Part of a small language model's weights: tied embeddings.
Each number is 500 + 25 x the weight over its row's rms, rounded and kept within 0 to 999. Layers, rows and columns count from 0. Numbers have three digits each. The size before them is the row's rms in percent of the matrix's.

# up: layer 4 MLP up, 192x128, rms 0.0784, rows 35-41, columns 0-127
# down: layer 4 MLP down (transposed), 192x128, rms 0.0802, rows 35-41, columns 0-127
# gate: layer 4 MLP gate, 192x128, rms 0.0815, rows 36-42, columns 0-127
up35 101:489508548506534516489484490525485515471534500510535511510484512502526511503527479507501535486514521493495501481514482477532502511422500488469555496474491470493510534541540530541462521497493456525481509486505475460515493492509499505489528552448517491496480536513453481546497488505522486479495475531529511475498525462513478476492520528489483463469550532505486534490515480467471524555472
down35 099:482502488538496498499520525520422498470531560492481507461526551483439490510536506512469499496484500509521474548474476503475477498474494491502535540470485487541479525511495494485475465523522471493495481477528494504498477542487493488532521505515510491464481532499490449518528490496462521455541506539514513504523480507543532495491520488502535479521509524551522475503499514445502515484494
gate36 100:479461476519503486548479497499510498521534507486476494461498498496472516491546473501485523520506509498527511485547488524428538508479464486486507507496506513495516485478539495470509459522493480473510511521511451508485527515483566488494530531488540513490508523481493466483523514469455540470522494500470467473493523532500579541493487489477490532489463448502524459511510528486496517506522
up36 101:505502560465511521481543547534475546517550484574490502487515474512495484528522526531518509473506492525461512489493491520517514494505508476495528524558517524462469479489516503526493460500510535477476507568505484480513508538512515511472538442501506502500512496524479527519541474498479468510487520511502496478499511514460497506501503506485494490454522491536501555519536477491498506532475
down36 100:506493469531480507520506493461455490504483482481530498477483481456512477492555517492476530482505472472472462512477515500501489496515504496522509483495519538500507528515537480472504463492488497529475513504485486568508523497509481498515508547474522458484546466483520474501468518505498494445473496458490479540514433455507524480478495529486505509517497494513518466463536575522534485523519
gate37 092:555541500545505533492529523498529493518480487529442456497536523519540505467533512492500490475529514548461463499515534471511489504509495554511484495494467484493527493530471457529489478480527517515480468485460509494508460491519519515510450493510466500477514500481547545487466485447527503486473495478483490491514467497471492478455494495485496500503474443522486490488485498490540480489504
up37 107:460495513488491518521499478502523512502492516474509563532492478508520543487517533504462500506483499453520495496492510478465574454489526497511519515524504494472538473476462509525489507482529498483511523499537545465480461442518464519509518540491506491472481495521518512497507480504518539539500505489530478472507458455520540495493501484523489507460473519475535461463486537484546487527492
down37 105:489511529502535521498543522525507518477518522469546546532519517490519501530500487477500511493491511490491525501458477502489504485514539521525504536497496495453498494489451560497472519472556484473520502500511516466478503516556481497498542546481478519485460503523476478563544532446527497509462507501510495475461489476478516439506524501506484505495490504486523545531499485537507485479494
gate38 105:483519543493542467482508523479512469541499517507516519493488524440495512441483468478526514500541515490517501533489502502508470519484484491479500502450485523502498478481521536457525494531507522501496515508506515504503488483480513535495506494451490471493523506515505495507460485528461577515501480473474530511540508551484574481519505524513490500516530504518529534456493507437485489508465
up38 104:531472543488498474547493469494521493498475531521554481513474458475514496469517525495513456445495442528465500515506491511492478468442459514479500475525486520477506465501462536505506520505496507505516538494504478533506511503536468492517482502499467495432526489516469533506486546482520479522508550466492511515493429511495526539512508509477504513518498519507516491528521465500505499514517
down38 100:554478492493477499499501531483501512521483524526493468504527469466531521459472499472495463486515483491490525496479490507528481474557514487460510503565475507506541517482455463469514525486513554494531475509480480521500495508478492505477486484452524528543518461468518468528509549468475549472489481527493468518506501485498508474492538548522532537543475491474494494522511502493481483508492
gate39 098:545479482533533503457487552497503513507507526478534505452532515490542494493436477500509528497504531508511499510515454525447486446494458480540516540476505499544517495511495494496482500478498493519521512503517513474509522463518462492494555518522490519545494487483480476540502478475470501512473489566529478493505532489466519500466489487489506525481479539479495495459488492507481494446516
up39 095:501529451522473514484533522540519501453534509521507538471527508484487510523463525526489520511506510445556513543476472481444511477477506479527478502506506517521552487483496425503510529521513468481460513504499514490457510475523512503505515483509547480471474496518524453501498459477496478530549502482531508525526484507532488514482492480451494514505511508499520531465510516489500489471482
down39 103:513532466491483487490477494504480517515456497487532533516492533468520496474505505492464502496512485509518481516518497493502502486532466509473493530466521503537517494487529543539459556467513468461513532470489476485472529506495460503547527535523489518547492497557507511498524510490521558510542469485531445473476534466480512544548464515486529474514498486517508487467518527490499493487486
gate40 108:478508556543463473523538501504541503482532509491507524494507510443536492465489494438505517498513480510534502488493476550513488459537477491454501506548505478464526486460490509480531465482468521486491500524503491486486476459481530551527490496478512518524517524488472471504513489525527499519522520473493518494503464499487475461504508545497517542557528521507500516459484508468508481518471
up40 104:509513487541528530490528531494520481485473474470505457537490484502479477539499428464495510517487511495450459468464496477499503466468497521542494510507523462504508472504527491481464486474511506464484504458507528537505528476459462462539549494498498499493487478483471548484504507460473534497480512480508529472513460527463486484530536476498467491507509524481469521500485468499532518488504
down40 105:518487487481502507527496531500496471507464503525489485526540493503475522520513525570497528496516559515485513479459497504506566538507526475490513479478498485494476528478530496517468500493514493458559526508505515527527499498493494511488538486506504461463505455457488504466499559529498524493454473522501518549479511518528526495497480488553471503501461504478481506513480481435507489508533
gate41 100:539472523442498499521554456496458529467509471523501492514485479511483483456500534526483476477514459470513514518453519493532491485496512495488500503561452510508513525527484474514518490493508479495464530516518474465522527506528495515509519529480492484502531529449492497491455481453509500498466475477494480528503515511486561510481520472532475533482492477494513470511494539483472470446510
up41 096:455521495496474496510502457489503507482494513491475485528562480505504509547482536503505489482524488486468471531466489477527513485470498550534547517483548508474513500485485446503553484498477533510544505475469518478522516514481505522498466534470513517519513516553526475503489469525492532485525498518511509489513499528481445490472504457450507519510461496493489514474531515482464495503439
down41 100:476475444493480491512487454505494531494492506575479488531453530511521494533492469445531498490503483523481534480499549497514506566478500511518482513499480487511475498490497510516495510466467472497504464497558505485519486508511465517518471474506486482548494538493454544500538488492486463477507506503550495531477500507524529530497485457487506513539519540522474517485549496484493504487487
gate42 091:496504521493523504521466471524520494528489458501494475493452513476483506453473503534475464475497502503491542484500480490489459502502504461507482520502538471501525503528521495492502533495459504521523488516500479482514555551499518462502455511505519526509508515504458466486548492494483484488491507474515513467498452446530459452484458498497471522509493504509494514596512479453505497487479